Part of a small language model's weights.
Size: width 128, MLP 320 SwiGLU, 2.43M parameters.
Architecture: rotary positions, no biases in attention or MLP, untied embeddings.
Training: a variant of Muon for these matrices, 5059 steps.
Each number is 128 + 24 x the weight over its row's rms, rounded and kept within 0 to 255. Layers, rows and columns count from 0. Numbers have three digits each. The size before them is the row's rms in percent of the matrix's.

# o: layer 11 attention output (transposed), 128x128, rms 0.0984, rows 27-31,59-63,91-95,122-127, columns 0-127
# v: layer 11 attention value, 32x128, rms 0.139, rows 27-31, columns 0-127
# gate: layer 11 MLP gate, 320x128, rms 0.103, rows 0-26, columns 0-127
# up: layer 11 MLP up, 320x128, rms 0.105, rows 0-25, columns 0-127
# down: layer 11 MLP down (transposed), 320x128, rms 0.271, rows 0-25, columns 0-127
o122 099:153124159133163097129131111092170116110151117112132165151096117104152107126126089141123147099131118115181159115150142153146121118142125134126103160141152113093094185154166165153109144080141120147147100133152097168114168152164162153133101117174113124098203136134136112116117121152148103118142161117121111142108108135149131100118146145095153133133113118107121105096107102155126148158167
v27 098:146095081113150153164115124111102158083089156135114147148117146135130127132128159108135133154133164121150110154180109119149110116098140093093108111157133127150109162167143134150101119103161151115145160115137106135117133161145147129116159147120105077137140138114131126135123124125114142139098169147173137107113111170098088144146136150091102083106145145163144083148099163179094140096156
o27 098:069139149147121126101147133115133092147109139153122147124108137151139163119150151150164048089149136162138124096106112157109119145096137102092129163119161149127093105097092116115115132148141117153111150117174154132168149139119112127124108172074086155138088122112141129131142124136112157108139138140140092166138099099179122156127105087155122129163124129132124124125149125147171092137126
o59 095:086178129114165139174118175102137145090117114106133102135168142125124124143134152154137117111118129153131169146114129188109123090158111127108135155149144150152115144113103160141133108160138145122088172101096135110096108154136103145116103099105172150111083085110115140181132125109122118108121119118121134114139138132132164192141143136148125083134123124145093163136151093116087163113123
o91 100:137098123130099124153097115093150136101109162149133137151091135093132125154076133133156131136120134131196130123174173180135167089128115172152124114089108089106089125132118133115124135104104147161119147104132080149093129111145127129157130146106122191121114111163102107100158097165135098110137140108129158136141142134123158144147112137159120123147144129113163082111115112168133118139100
o123 101:151134120198179120145191109149091114101112080129142143169128128163125105113116165131125128135139095139135143134144160121171078126104110163114137135108139135102163116135061125167127133116148134089133124140111150164118143123098135143107152113082118089115170163122147097118121094115108142107156115128114127091107119164129142162141089153168115120098144133108155119118135128099121141143126
v28 100:129120121126151108108108160137144136140125116136079113113145064146113119098127112073159125144097061155108174155112096101145125108138138131062102129114161159120134130123122155112096121112115143176109143127149159150118119107166089141125138139147131087106151086139110175120125185125119132127132147124152095102155152134166145113153130115104079147110158122132128119102153117149130114103145
o28 098:161106120092191141124139137142117127111133154136105152163113103104140158111102175129122095128124121157165112118115121125138090103152116119146139196121138140173120087146079105137127124083123157111115145108116084111130140161118103116110130125117120099134144193094119120131145139102137133094145158111162143160124177115101096121145131120109149113148127098171130164163148136132176152155146
o60 102:130104136127069128132127138126127115088140150137156164149128190153099090143144157128136135129157132105102074164096140130137192135150117105123098103109133134096128107135135149123124120132137156139143150128094163144105137100127152141091128109168134185115089132102147121080127141128130171132128110146134127097107177135165136124117105150188100129152094113108127157156130133087110152161125
o92 096:134095137151149172138119164122083100105128150149154135142137122122108099131127150120119156158126125095120087108164120158153154174104161124124119079144143119143132136161132136124117132138159059104165164112120133067126174131144171092131112135115147155113176141141163113185118143128118137148142154132146099150131148127125117127072169135102100113103126146148140106179124123103134130115138
o124 109:106128114152136093127119112157106137130141096133169070147137175165125106108144122112163154095145108141127129156114136116078184126109151129125101132120111155115120169121131124150169119119147129153140155171109143103126117157097147095159153088182145164124188125118113160093138121121155145124124122150071107092105088129121144120156168163140084131101113118105123111148134131140141121125141
v29 097:142132134140108128147088127111114143120139138125121109126131152108133130115149154150113124151130149111090075119109118144144089134142082169147134131146184140120097129123121149117184158132128129114140117106123156147094147138149090117192119113150158146142085150118148137106140135144107157158075075116084164065108112138138117127124151148137085170156128139108177138125082119092139135110136
o29 098:114148112112081093103113135125104171161156102139152158144136131128122121147147116123099148137113106141139113154134142103122099093093128123113067083149127139106153080127069153143110179088133134067157145118171151142141104120113159126127116090130122143154107142141109116100104087116101107124107110099154121125190151155144137120116147165144112138130178158137132118153126167117127120137129
o61 104:152120122118125125133128153141164136159123136104107151077154148112093119105171087143107113110087128179186101124162111142081147107099133141143140146144173106109120104102145131137141133138089140159097136164100107111167126160138122118150122176129106097136115151101159175130128125083084124185156133137122113137132103124120134141130127145109129148133119126089119136154173116170139144148174
o93 100:107147109118124136113127119123101131156131149141093087118141168122155154130132112138164099103133138099069176146127104134158151085124153150142109126113139125144153125132133123098143136166083134113150100161097118111121064108148145122136125127113140134133175135123163080096153117111101127103130128154097147176179131122173124125116160132151134126170077123101143114148158141173151162099149
o125 093:130115173149124100134151171134137146124141145156106180093160132084125108167164133122117130145103182136171117088158133155129147138147125142152123135118121098151117123126133092136136130134142133147107107201131123090129127145118123113140121082136148157141076139107114135151153156103122149158136123147119190112152097126093112138123082112132160155127139180124135103124116133193162118138110
v30 101:148149161153125144108121183120152119104110136149115151172129170198137128137137138134123136142144093143124154159158104158149123110108129134180164112113102097142154162095091158146161121115105127092094155131104103110130127150135130102120153086138112108118120131104111084111129119134146108153093122129144120132135174082142075152134165087099115111101112141113133134149109143116121142071096
o30 103:145155159150103139118140128158128149129103129134163107113122131110129160100133141135170149098155096147125125191089127081113150155148135130110142102141129126108142147133108151140132123149118140161126171100111133130128147159122105109093101178105166152130129092206127107131124127111120136112111115125152109086160130122133134088157127106147105143139084122145159173172161169109161085097112
o62 104:112149111131126113139093133156122160164113092115134126137116132118148130155167143186157093153146153138109119113156119099131083097140173091123118151162099155159077099143131110141128133152123123128142124204113110179118124100126135103163121133148135102144150095127101107124081107145132149130148130127071100127130165101077158155128115139105103120143179121113107088110132133143133133131123
o94 101:136107164106129180129129116143130113095157144119118113131114117129171082158127130126075079132106138126144141115135133159093146109103141133133143132144111130126097108149151107139112110123090120137146100113149168157164088104152146131145143145119165119086135121080095175182115155110093101111151157120143151128121122118061151154148115144114159125101163165102087116128141115132131154177110
o126 099:172114123133127150147120128140108137164085135094110134136070120148117156138105133113123167149132168123144111135138110149153132126091114110099154142173100136119115139111115116127113170186151132104148116173120110138101172158109122136140105121087100177168138112066117093119109157132124155111146128076077127132096155131140129152127155137134119157133151132095119105153110116170122162166134
v31 097:105159149152113103119111144116091125136118117137156103138149132144125134121131093122127105118125114086092111109122154105119117106082119108095134109134129119167154140148156159116131121103106103142160099112151098118083156123124152125117147065095169146118166133097150142146119103113130116128156120060141157145138162139133106189137121117136162122141085181156128169162097083149157120097134
o31 095:123128123084125145134119133127096133129115122114148166124187099111142139146122149124149086145149141075133151114149145124126110141128155102097144140107152144130165145159122145085113136180158079129118116103125110173134140162129121117151123094180136185107151118107094088134105118079121122120178132148108137106119134129150146146123151149175104132184121144106154164100144119119135137144074
o63 096:129088129137156106095135109176177117121109136158095141180096153139148131102125100107088108145126115094140103108126182132144162108133130161132133143139120129140097165128089103128137106127122124118113116156165152139116134154117113138116116144145116115138055166126111164117099201115107124121151183105134107154117130132146093114127120133121145173085137111156137091118126123158096109125161
o95 097:135141111093119120137124122119086104108120177155146133158133139133126128132143156141113101115124124099120137132103073126102152092157143148132177174119132098186113153107143088125137076111140101147172162149150137135130155135106120085138148165139129121141129102141148105127147152159095094126085146154139094107092109128121134123097165139129105131058128151148153154092122155134080119140142
o127 100:193131130140124131094153136096180100165113141131121112118110130129151132142078133099105146163138119106099119102081143118138155131122132167152142140147123111063086162118116108147131098142148140134135102138135158155138136105111130137076111141108133108124109152125149118161092117172104153115141155121179127137115128116084096126112113139119167121096089188101092144121114135132090157137147
gate0 093:117134115115153124126140103127120114093133122112134137142135141163153134119181186154095161114082171107137140120145150115100109090120136167110115128075141100113106151119088168120122081162129138118137117120094140113116126092138119148099089126126105129120168125114125147146137142126142113164089140078154156153174096174111137151145162107156167150104151121124147106129153110172119173109114
up0 089:127054129131145129143152119144157113121097111136135155163128152168139129100194120108143107126136131141088127158135155139124137157112150137123140105119119077106126121132142121121141100123142106087127186125140093133152133164129101151113151117172099110131076135103167111135129133117167080107137101146142157161133150086094136100144131136154138168126138072163137132116152130160171132152140
down0 102:121101091073101119106159125108105155116147163104121146144166173107161124087153127137102110125129130136127103142139114143158160177143162150124158122144115098165149144163099152111156133124101132138093132135154137168142125175110077125124139101171154149095093152132113123177133097138135102107133148153139113115083145077127101150116121122150077117138103128136125146096126134138105132170143
gate1 098:128119111138154159147118133089094207127155137155097102107119139066093091139161143101091167117122136173157123096142135126128134163116104120154136108166094176144139128108115171164074149105124164105137111142154149128093165141118111122128142133137114108161135133082104149132132121142093138124144140153152112115114144165113098117109117108093148137162125090137128143124122118087137128132146
up1 101:142137119152132128177144156171156123104111082166144122180151131167177133103084113118139144096139131137151144160112133115170119116117118189124104118135142099128127181118114153138132163136175169152149135136146143113149143134153146116127142128107087145146141130191132132130125111153138073129121145108151069109100138126135138124128151131134110149117114103133131068132187107126138138121141
down1 103:146142119095150146090141116098142194139083160129104097105112109100127102140143137136137119122121135115106148093138151121135130154120147091148146097087145134141124073140124139107081111200110137135142141155108155130115140083090117105133141182131139090144160091098104146144168124101161156149142108147139156123153110124153109144136190151094119089105142139135136135113149114134128125151137
gate2 096:093101153158152152161118093092116147135110113118124120114065140148112148159142111113126146123102132113097152116137138123105150107154125137139102141147102130087086122086130081107135135143100152104151138093139100127132138170104101116140187114110133148141114147140120137129141079121105125119123141175141098119116102131149148194086131134097106105179137128089140109109129126064153092114125
up2 096:069099095163188169111174134167150130130177161150130113135102128110104100160141098161132184134169115154120164132151166145095134141180151161164125114140129134126113147131116157112109127139136100147146136114139121101119130140123095112107114142137137172090131114110094152109154108116124104147130167135134126096155129118108154143105117125107118131104111151168147093112095123103166113100123
down2 104:113113154151126144136121135110141091117126144133138097089065121131130157144146106157131127124122144099120123111103098120111132084124147118103136124125150148164160146140128117162120093093170117139155149101152159129062126159119131072123105110097061077084143137137151131140152125176149110125159160142159176122125073128101126131131114141121110121113133115118148146137155124091107137157087
gate3 103:169118110138162096120104088155108095191139118178138113161160092108147131122114154102086123147150149128090147125140108154114139139127083136113089106119155079119140082154124124142113115086095130101115177149122163129130128095134141105137112131089143163120127128131117147076123145143132157153125119143119145100140096082108118126107167129120165141091133101130114101143085164113110135118142
up3 110:184138116127113141109150101145095100152084115102130182116143208115114101118117150115098088139091107133150131127146124136111097114144110128141143083127109112111124135127169109118112122150142166087132153111144121093100127121124124123143179106125091112146149130143124124161108145115144124127108135121160121133152151097125141089095159149078079134125148172101101144141123186155117119150158
down3 113:122136088152121136149141158131115101092125118093093129085160097130122136121118132116150123129153162152101108141144148107129156140108111134116141132120121140189136130173140097133149116153095114137157169156104108125121128114124132116103112129132152138102060132109163137128170086123146165106140116147155143162114145116077151124143174122152139171115124119153144082159143073085104182150118
gate4 106:124165139151152100110157103181140111114150088122088132120118108133160126090149121164131150118124139167140169128111123175149117094118115147078129123139141079161088133121133149132111123093120114139115153146126156081120126137116127122141138103143090130169138104074121189076103165116136127095138080137150115147140094123107156112134121138109119129141125112127133112129107102134104084090082
up4 109:142114133140116165103130165173140136160121157153103100165121156127135142157125189099138134073151108109111136134120151125157117124116120104145154155148159130113136136104124163081159127105106126119107132134102142166137124143174164150142118122104129140110153097164103115094159186169115150128146130139150111096081111141171150108136151152113133132111128101113162104171089117181130116134147
down4 103:136165090146145131158150123151147105109169107072120169076134110127111109119147124142167111148110137143131131143150117173143160087093121149128113147140134103133156168148128080112139139132110098151206151134140194126109154121142127134112094110144143127147088140103098112145121107097137165131153105133153129126108099089137168117137130118108128122105133173134126146114128156086148096101122
gate5 098:126097168095106096173113166138106144113115118141161144103099118116115145141170155132123143193150117106111120158126095172085120137090119138129108121139123151140144100095166126133128189115174151110115158195168135119145112139112168126128086123129132141114120162125138147179136165163112138131112140101111107115123113125100133122115131122120125151178151146099129139137083113166130114106123
up5 099:102153121119161131125132120090110145098141146117098114120136128115116176080118119127089147100116070101134103151100144121129138176114113163126155157085119118121113109130096119123101129124136183128109112114114099127136131120105129103138130116157139154177118114129079173175133117082136170099128131174153156118152153183140128148120144103135139161154095144129169095159148112117156144145157
down5 096:156115140111134112128137140134162111148146120128098159125144124131137138108160104127109133130124158174110112126107077104085127102140117170155141103081133156156124124126126121151093182117097111103103185126062160095146092167149133132118102138114161165136164107115131103148136096105111149145128100155107162145149087132142131084127125110104093120117110143111159126134164139137147189123112
gate6 097:121111088120187116147119125141111106127180134170136110132114107122126148132074137073126130127111136116122107140102104111174169133133113129140137103100126112109099146144153143116114154131117112114115132117119144143107143131140125189119111083134137085120134125154094103136147115113109161121102099123153128163122134114150145173074074123173144146117126090134148121148137142042136164110100
up6 098:133113121109185088155104130136149098130147110120138118146104093138114096122095142109132146102076089112117118126131123141160157144120160109123150118097096096142095100109117124080119153156109135113114115076109136134128105131138100114082086087119129099182104125132157123137143157110116133136071114127176137146162109122111100147160123131143121106109157083134148147103154155070100129112125
down6 094:063111099144162094139152171128145180114097130093134122117132123144111117115133132161134084113114119067128135147118131139130144139135135103145170128144127153098100112125148100147145123104137113133117141138129139106118142114155123121085185136131153096153142176111143140097152110091071150164068159138134112128117109118094093130112121102126109111135168119129103111112087116160103099098096
gate7 106:163130162098101111053107132139180139123111119143136106074125162120108126159153117153139114095137099144122159128136123103104142129136161142120157098137123097122105099121142112120124165135118123112184138135138137114161143117129123191168188110146099096120159160144116171136113132129132135089187122107108098117110119124137100093134158126134136118127133102123155132111157178153113115097139
up7 107:126122137106127103113134106131144144157104167118141121112127112123159132109110113127180079109143163149120081146114160123118110134154130121181134172085108120121154145130095174145121152123107086137148144159171149149134091129100148115114149143147137159148152095141134111118160109142089120122115113088098144112183157090119092125122133121107143156177137149110158122104083125108135110098186
down7 105:141166121122141137113142090115141115137119128133135064127107110134112095148147132130147141098139125129172071142119147116124142118145152107160108115103145171113121085153197105137143153136101115189167114153125178113108109103137108120111132122085128118142137168142133142109139131137177121155123110146138137110128191125160133143143098176126112124133153105096111116116087138113066142111146
gate8 108:134154143129150092132120151168139155134135197141100112132130094097102139164124123138104116125116159123150107157136134116085145133115146124146097147150115129100151119137126113131078090165125115117126202146113128125148133089151112138142175100164141149100145098122146122118145126115092091077111135140138115128118115099138103071122114145153126112131124155123094142166134178138105140196107
up8 109:159117137130142162139112108148130139099125084125167097103133147141187097135137130173101115131140106113125140160102095167131133156119096146117138151130145151154164141120125104104095153142149162155090109087115128131112169099124146145052119147151135126109120113146125104135122142109163117145184142117137162088127099128140172136096110175102132110153143099102111102176128104121095114144138
down8 110:110122149099154113122125150105119134101124181174107132147079095110108115132140136133125116123145126133136147108108153115103135133097167093156115088096112096099135120118088151092132119138126126104121125112138142112108075129180111164140125180162142153172136116154129137138128157156103129146144117136095111147169159121114106113152163134134130127053108155093121125175106172126155159161123
gate9 107:142117097126108105124133129115191095151119114155137110126124129144120150171099163155110117149169132137094121119153117124161123164134113117103134145090077147099155126088137124128121112084138130129120143123148117132097132100113116111140181145164103122135144126182141137141135126149142134157120142164151119080140158128085124110135126166171164155163165169134118106203098117092144135130143
up9 099:113114085128103141113104130072127143125128110116139127118131112123144122150126160092127149149136144153120139152100145141153152132138144128162147189090121109161108140140131148100073126130121144136139062123154094138108152086108154093138124158112128127126173125085110169160143093122080100071120088134173094115115135142101160127123146151144131162140127167161105109139091117130149130104140
down9 099:165134125141149102172148101089142155163119178142151119111152140130151129093140126159103192148122095163148105111136156139132122133120128143143121122117125104104108143165140123151114126121121169080140102113089151135155119178156096135141143150118119160144195131128107130153161096117123132081136136167123123130113071095147126159110119117156113159150098108139115140120181104092134116113144
gate10 107:156178140161120147126125098130129118130104153146077129118141107089129144103157144075147145137144128091133106141126137127153140150105164144125111134144149153110135133167088119151136127139087143160138128091138118120128080132185128145079114163171117171099143125120091097155185130125117111123131097139152155139146146121091126147120128135125097079158108085122158146133096132128123072159128
up10 102:109141115147118094133101116095164114148151121128141125130135107156109146092121134160156170150125113094134110117156110123147134149137173125167162141116136128145165143122116146187106147118128132095114106083129089139109095109153170101137137075090151106139086111108140107143130112155086157126167159149129136149143135130166149178104163153142126108075159155131162129134108106145103135110170
down10 101:158117121129144073113106114117116110104133135147085127120115138119154129147130143144089125133129139120161102133137116058106096092128100150116099107158071154140150127165116143093128117182143078146114127133126107159127142134106142104159140114152103155128133180132164143149164130117097139149145138117143084150076138173159145126143121083147148164130153172121101114130123120148114092107156
gate11 083:164128165137122148104140130125152171157110147123128152062132115136151140147105154124135142132093146119149096137118101121101104129166148160109129164145065138105163153116157146098146086138095139084127149164109114135114070174123102116127126144084111154107115133118123126124131135159140099126147142110110203147107153122123124132109112157156162087117158162120104121136130126137170105133147
up11 083:108141146099121151114146144137173113089152089132159143133134093137125107132084139131112126170159151132160139139114111142123118118187155136146088154095141126126139109110123134178151124120151190135173143142160099112124135138110091170119079125115137130114151128158099148124169115099115107102116107127146124129132143158080080124155117124129139124097152139060120121119135090158135159115167
down11 083:143095131119152103124144133123159193141121135130120139151122112137157159062106131134136127115147081121111111105102110132099128108109127129102080147138107087178108130113137135181170117121112147151115164136115113135106179149111129098127130162125131089081062122118092175106090097126089120142142130132160127132088148110142122105162119157141119144114127141124115144146097132125145075136122
gate12 086:162091122111120105171117130124116110112160123127170081095103124156135096152141099095137158131151104120099112123143130132123100118080153098129099150148134116095139153110101141146150163114121172145163141083115154111106107146141104103159137124122138121105127151140105091127113080100125122112099156096145170130093094139130171137111134143086115131148148131077130119124055117118146106119170
up12 090:130178128132121096149139132152161090088102131139161136112117148105160119081123138156117097156126124116112111146144146140132105120124119126109125164132093117191102137195171153087183139111130119127106125129150096152118141138115152156101099133136103129145115135098105142126091169132096122046098145126109083112134143131149144149133114126157140141135128123173129158151146111156140153096125
down12 090:126122151104135084134093148150128151129142120123090151108126131146118131156144092140119123124085137146117110156089088150143093142170098124112134136125128158105146147112166129049155150107137119154136086136141115139132149113151090086093106146120108123171113114126110108175102149096153159125138138136110098134150133104126143094147134162136148122148123177097102093136134126166141133128050
gate13 105:090119145096154126183142129130113142112147109066096146117137145125123111123120122140115094124140072092119088089123153110142114122121100097102137134144121120098158162062170110153124098141131162126118139159138160129089111100108135130101129101089145142178127129118100125135143171098110157112131126123126102107115113136102172145133148145111129167114106093080091131107142094139156125088133
up13 103:108168143093134105181117146148099099162114099119178171145117116132143124111103125154149088141138096092078134136140134098168166149159156140113124176160134126124070123129119133125165144092095108143134111162131102138152098113100115116119138132121151142118128132093138119131119155147146163125133183148112149123124125118127154109116127163149133137154117140147079188130139127151112145089174
down13 099:169149147122122160129122137175091127105141100093136125125145094149155108110141154105125083136124153112148112071107115155124133112129095129144107146050119097129201130116102118129171155131114144125131143140063114127147088133127142112094143141165155123116124159111171123180120133120157157140109143120152119161115158141135142109110116092142115155127102122143133084133118155087133111144119
gate14 096:175142131112143123081148160108094116141090175117121139124136117098151078158112110100175132132138105161141126120134141125089152169083177109156096151078122140120146137116178150105144105113119165119111088141092136144116147122122130161142171136099116165119133140142163162164122118073140111132118100086126152102179096138125137115131103134109133090131132112141117147133103118130117119140111
up14 093:122095131162106069127115125062159135127103101080126105146132156151083094161136108114138159143119140112116097132142168106129134152159117094167133119106134135103120136120162126078176109165095132112125094122125147151146133085138092129121181119153090140168162138100127108165097099125119130144115106100118115154144127138136144131136118116109144190153127139132145137137082100131127112116145
down14 100:137111157119148149118077117141082135130125136131121161127076136135109179080140101154137130091104117127133139144150113117133132125149100117135103118145165086143120106101093133136106105131149119132117166141141114154157115135167144157154086153160112070097123106131099115166155158124102120104124146134147095088126120099099143164145152114143097061107112138163099136163145150122095096147108
gate15 103:096112131087119120161123126128103185088116116160130129145136116114175114141135129140106165103105142135125155133113106118106171141097120146128155130119082138168134107138139128107085139129120131091133132098088161106122112105124123107134175106123128110121133106130161127090186119157132129136150101163149122124193151071158142130153090159168107119096140108099109125154078122121122170126105
up15 102:146118116117102142106118099148112118128089094097171096132117111129112116144137149162092116117129123127131118143117094139087166080113102140156118134099160123109113113175146114130213129136140104105138160130123182102177156130130170128145147098134113084127182113138140150115159091146114108128138098102129114124171152132138161112155122142121158104107124127122121106132139125126112166192133
down15 098:129132097114089144149149114071098167118113131142161123144112100111153110163110117127153155098139153131142157142124088090129102148117119142131094098116128149133104107078105088092114101144133116129166115126123143119122147122081109126152201109117109106114136150133117087122131107172130142083163122104092087138124133126142128128075155148137157165107124150140113110177133109103141164135094
gate16 109:105136130116144108081144136142117127098139134130055155163143134107124138126115101113098129112162094093098131175116102159123147148145139117095103129080124133116067120142148097144109073161155115138097133129117108098138163124117129142125144147105103093165141121118075147091125135113082145135144112126168122098116138116130128118164123144130131122169140146098094147149147143066140119096164
up16 099:151121125139134141148146152130083136105124136120140083120147125073097123151162124137129146147138167116107178115123157122104098098081136118119103166134132126169134110128119123100091153130083107142125120090117077130111105130123137115159139172113110106064140100138119124087110142172104148134118083123111123165103195121136135109126110113090113133118105106170160098114125141136096144136089
down16 105:145107132095131172146113127092171102170161141055144141114160123121143174134140124114146190095171161110158143158111132114141125107121147160125145162114115136137135124138106122135094165170153095136121157174130138102129105131096133133138157158154099149118134112132093116116151152092110093137129113130131146182168124107113118129135147115095114161155119151159142116113115156161114118167119
gate17 083:108166132137105133132164135142093102126120148105146135156112129108101102152156113102143105120125126114091110172137141134145137119121136172123175154104134118145140091146096137113142089094117134117083132111158113101124113119111142096147126112119159170104156162151122109121111132139152136081141124091142153186157067134154118157095143104134166141176107140093107105163128160153085139158160
up17 085:147094094123158116135120107117147127081113092098131133135121161115134135140151154119076125133119114101141092115112105163127156115126115138146150128163137126127144095112188109136191137116124148107122147138131122146123140115127136121132104117131108162101099170157095171134151130143082152064120120160158131140117073099101152124144146127148142154124100145107125168069119160070156122140149
down17 085:130140121095156109111121179131141151164127112105094153151096126168147156053113154133115110147160098134111102108113114104099092132120113141138096132159120152132126140109133158125164124136117147130124132094121129135124109125139133097107140100147159110138112119145155148163167130137165159184147115130151126181164138133110136168167167159114126148125074126162155141087072125120127138106156
gate18 084:114111118113147133159106149125109118116155125144140188156158110093097122115132082121130121101118134085147096171152122178106147128121196109110090140153131109101116098128160155140152122122118112189128105174087115125092108135096088107151107117133164142158146131121169137080136128112132137149145099110176108122143129128126108111129144173114165135121152149103132141164155121115113114155127
up18 088:146173128061125109131167142162140107130125125144121111160140105156096108185094138131094105184139110168141121109130117116132126167141112150127170132130100152119127132114129102120118131130143128140155133108142158149159106099111065169159146149124120063148116114133125154138159173147129111125137096110106176141104139134129097113166116120093117135156106157115187136149128147100123117133102
down18 090:128084117202115134139141093162157151138138103178118139160168128108124119165136167165129093092126111140124110117122121157156110132129100062142105134160131141120109139125121135117125138145071076128125102124136175136129131110135154140138117122147163110111097154159104136121127112079083123141106074108116109126115147157122136125076165144149138118107121142178127116113131093131132156118136
gate19 107:117155124110097131137144150123123133141126168141141149129150118120179155113167101112115151087142147110113147124081113142140150081106140159116135106101133148099124124124130147154140125153139122124180126118118121095160114138163131099102083100167136126128159102163112072079119113186130120157134104171134133127126101128097128092115108161117177142110112146106100170154166160107121082152124
up19 106:129113129156143109108116109132128149108147085096104097102088128142115164113111136129135102151144149183128068128109102096109131108165104100131125114157099139157091183118127137118125092121149117102092145089125107132133132141168100182125124111146113171141092145110126132133163110153125113097101136080141134104183154118151152131139097127143080106123095110109129146143142150112096171138107
down19 110:140107147076105131101112096078109139144140110143121099140114123116121129104128161101120171140097065110126138075128178150127178136106098101117160127128158125105168131167098124083174085153154157147172100107117140126095096142121132139149092111119136161110141140159096095106104144131105138117114180132137135127139111096116159114109133131144114106132144117149104140128104100165124147135132
gate20 106:101157064101108094141141137135128123117153139131098137167154133130092140130089119133162152126157101129164129092113128100121132125156136105113130158156142176141117150106134143136109166116120108126126127133130179110118115107097122159116133109146115091141158118107146095115164082074111054129113110134162118126101150114121073167121153128139157130105111153110100084166151144124136124142087
up20 110:130143121143150046157148111153117130131152145118088114076123135161130148112170110152175106166119111178131108084135134127080101141105127117114141152123107146143116152135126135140159160132136121111160140157106130118173085132141126143110120136127163142096169174118176114116115124092123162123158119139136133130160153130114063104142111114104138146150139104123104141143114106076149113111123
down20 109:125120091164128127111115096134143157175112122149169163119140122150115106116123128129150121186139111143147117160181160101114128101092098127135128173170146154075162127168137127111132114118124123109107155160102146121148144111112124113141099114111119146154103101140150131086103157155135150146104147074132128138162098157142110111148108146103154130090133107133095157083077150122138135125177
gate21 106:155094121098124150133140114103155127134085151123158159141128105114157123140127113108135083163136151109161111135158094150112089078137093120152110148094120100109119135099102121120128137162130165136156146114109144112129159097143081134160129089120089158156118183128087137122147120146153118083135143179084089133107100132100162145092170127120139139148080116098117123133127129124098121154107
up21 103:143127150160122148162130083120119174143142138109127191139107129123120119104100119132135119152145132107116109146146120116143149139135118120129108143098109095166108114137160122061128110104137145127130070144087099097083139075149122142120111115122152137129161107124128137126133135115148130164106098141120153143149112123117049100129120114111114131123118126118115124123182072087148054149148
down21 103:155132160135094097145106129161122130139156092126150075106162110122163143085169103109123153125094120152128087118088124156121131103119155112164150109145133135109132094098116108165118159147105157149184139132117141116174130134139112140108139154153150158121125118110112087131126112104070131096089166101107078115112125107153155132108157131102087112097088113117113123172109132126136132109125
gate22 097:112104134117122120110111082088117114098111102154140170127117121124109157159102098146130105075107096118115147096130100113137075077091142124166164122141134132123172111119122137150132104157105163175086157091103180141112134136136145133121123107167114101081132102157151154118128128132147125144101123135130126126102131111127126125154095153119120093138127110145166124151114125112149190092173
up22 093:156178161123113131149161148139149142096142137093147103149122130069170101153140179103095177139122109152125122078117178124153118134139133113118145115106141184120081134128126145149118119127160143142150131076122121167134125129092158144120173149123114162101103130135114118113101111119121100121164121164093104166159136141117104095121124102162118143133122122161128094107087147115131110096135
down22 112:114161157242140107137121133121139144169110127111133144142147162123079144142089126131124147147125107158138119128142129109110123145114138125125129176122143122096123103117159105134099132120121133109100126144118098186113076109110136094126104097148139127098078128148149133101105112085114175137169129141140137139108144097156130150145084122106124131117112146133123161170104108133148158163110
gate23 098:130157126141139137153169142130126123119113131121085144093118151100126136152138128169081125132123132120100107135133169135129117126135115130107071161099083126163136142135143171147097126120159091123118113131126177116146108111139165124153141117109098134196113115133112132142098137133120116086094093095142151100155128145142102122115136147109114146075133098117095183065132133160132103188140
up23 104:155124100100166135097106097105088111106120117105092091141122138119147157136144103146139138065079138088146117155137133166125127137118139139110125139084115082091165131095092125115133083106115132076135111109130120100137123147147137141101101101134115131147111143107148159145180123116145114148152155086099169101164166121148123110147105136158140134137116075105169131165128125128117101152137
down23 101:148086153192100105137113140128140099149136108135143115126138093121139107130165126136134136132102136148092116130118087096129125155097144133134153143129109118116157145134153122163112130100127139126096155087092172159126126080119136145118111103175136097126128133109128077116133120109115137154118142143158111154095149155143153125127148121170130094151104117107160202115081102176184165122109
gate24 094:143157146097147097102151168124103109169094104113110142080171117111163136139147134130095107117133113093131163120105139098130099100103087117141122113119150141121083130117135147141118149141101115129188147127169154116093107132110123143126132113086094092112096100167096142108137133122119145144145083106179098148152115129128108133097126190147145146113109139127146087108118145105170154131097
up24 093:108121115123101108117109148115144148165131125136128111117115131053124077150129162142094101113124109135104108154147120136117154161094121127171147114088134137123145119155158141137092172120168124133137135178086101137150068111136136128164152126126123152130118115159095141130139144107104110174127119117156154098162178151122142117114162126097140173083088124139150132126117113102154159127083
down24 094:146147129132143150139173173114121133103072181131129111127130103136115118139134119155101163109099154119090057113139123154098153125140118145173140179128111111115143134124137117098120131127130148087154122092110107105129167125147132141143130144103118140152158123052169086121135082116149148127120170101118113145123138130100174156111136131126119113155113140141133140087135129091185134112128
gate25 095:130139123115133094109134120183162107145128205164176144154137126096122145175141129130073115100135170134155130100143113169094101168099103144118133163160086120144147131087115132128126164131174078137128160093127164121113118165153119136119106130135097127154132109092115137172138156160143138130140137117122119125107108106157104107135119101107146149150164126140107097127130098121101130125130
up25 098:142117115096133132131106107122114166155102167136089058112137159128136101137135161121140097074164109118098120120170117146100123138098123134172142112107142102113158120128118148133185123139146149102164140158106120099062163125115120160128093129163173119121102119118115136120108128155100163123132101111153152173117105126125121120155125104140105178158139146097128167152148160125140148144128
down25 098:107118122135114158145095104090135141143155106174131189138142097123110132154129182135112102165124173122128119132153094156084130152152154115123175147143162119128118169141128126069132110139116126141139148106112115138104130163114087128114101132160152128170120112117135118158139157126121129099125129154132109134120159141080121121138119171143187109096117148142116154160134095151076131135075
gate26 109:172130102126150139111113112116151103140141127106139113143144087151177154122172096125085109114140111105138111116118128173119087123119127135140111118112092137129103143115104155176174129167103157111158104123146103076099121150102156168127126116122139145120133133153118125122126074164141167149089110148095137120162092132163140130164130117116127091160180144087122108120134149109117141076103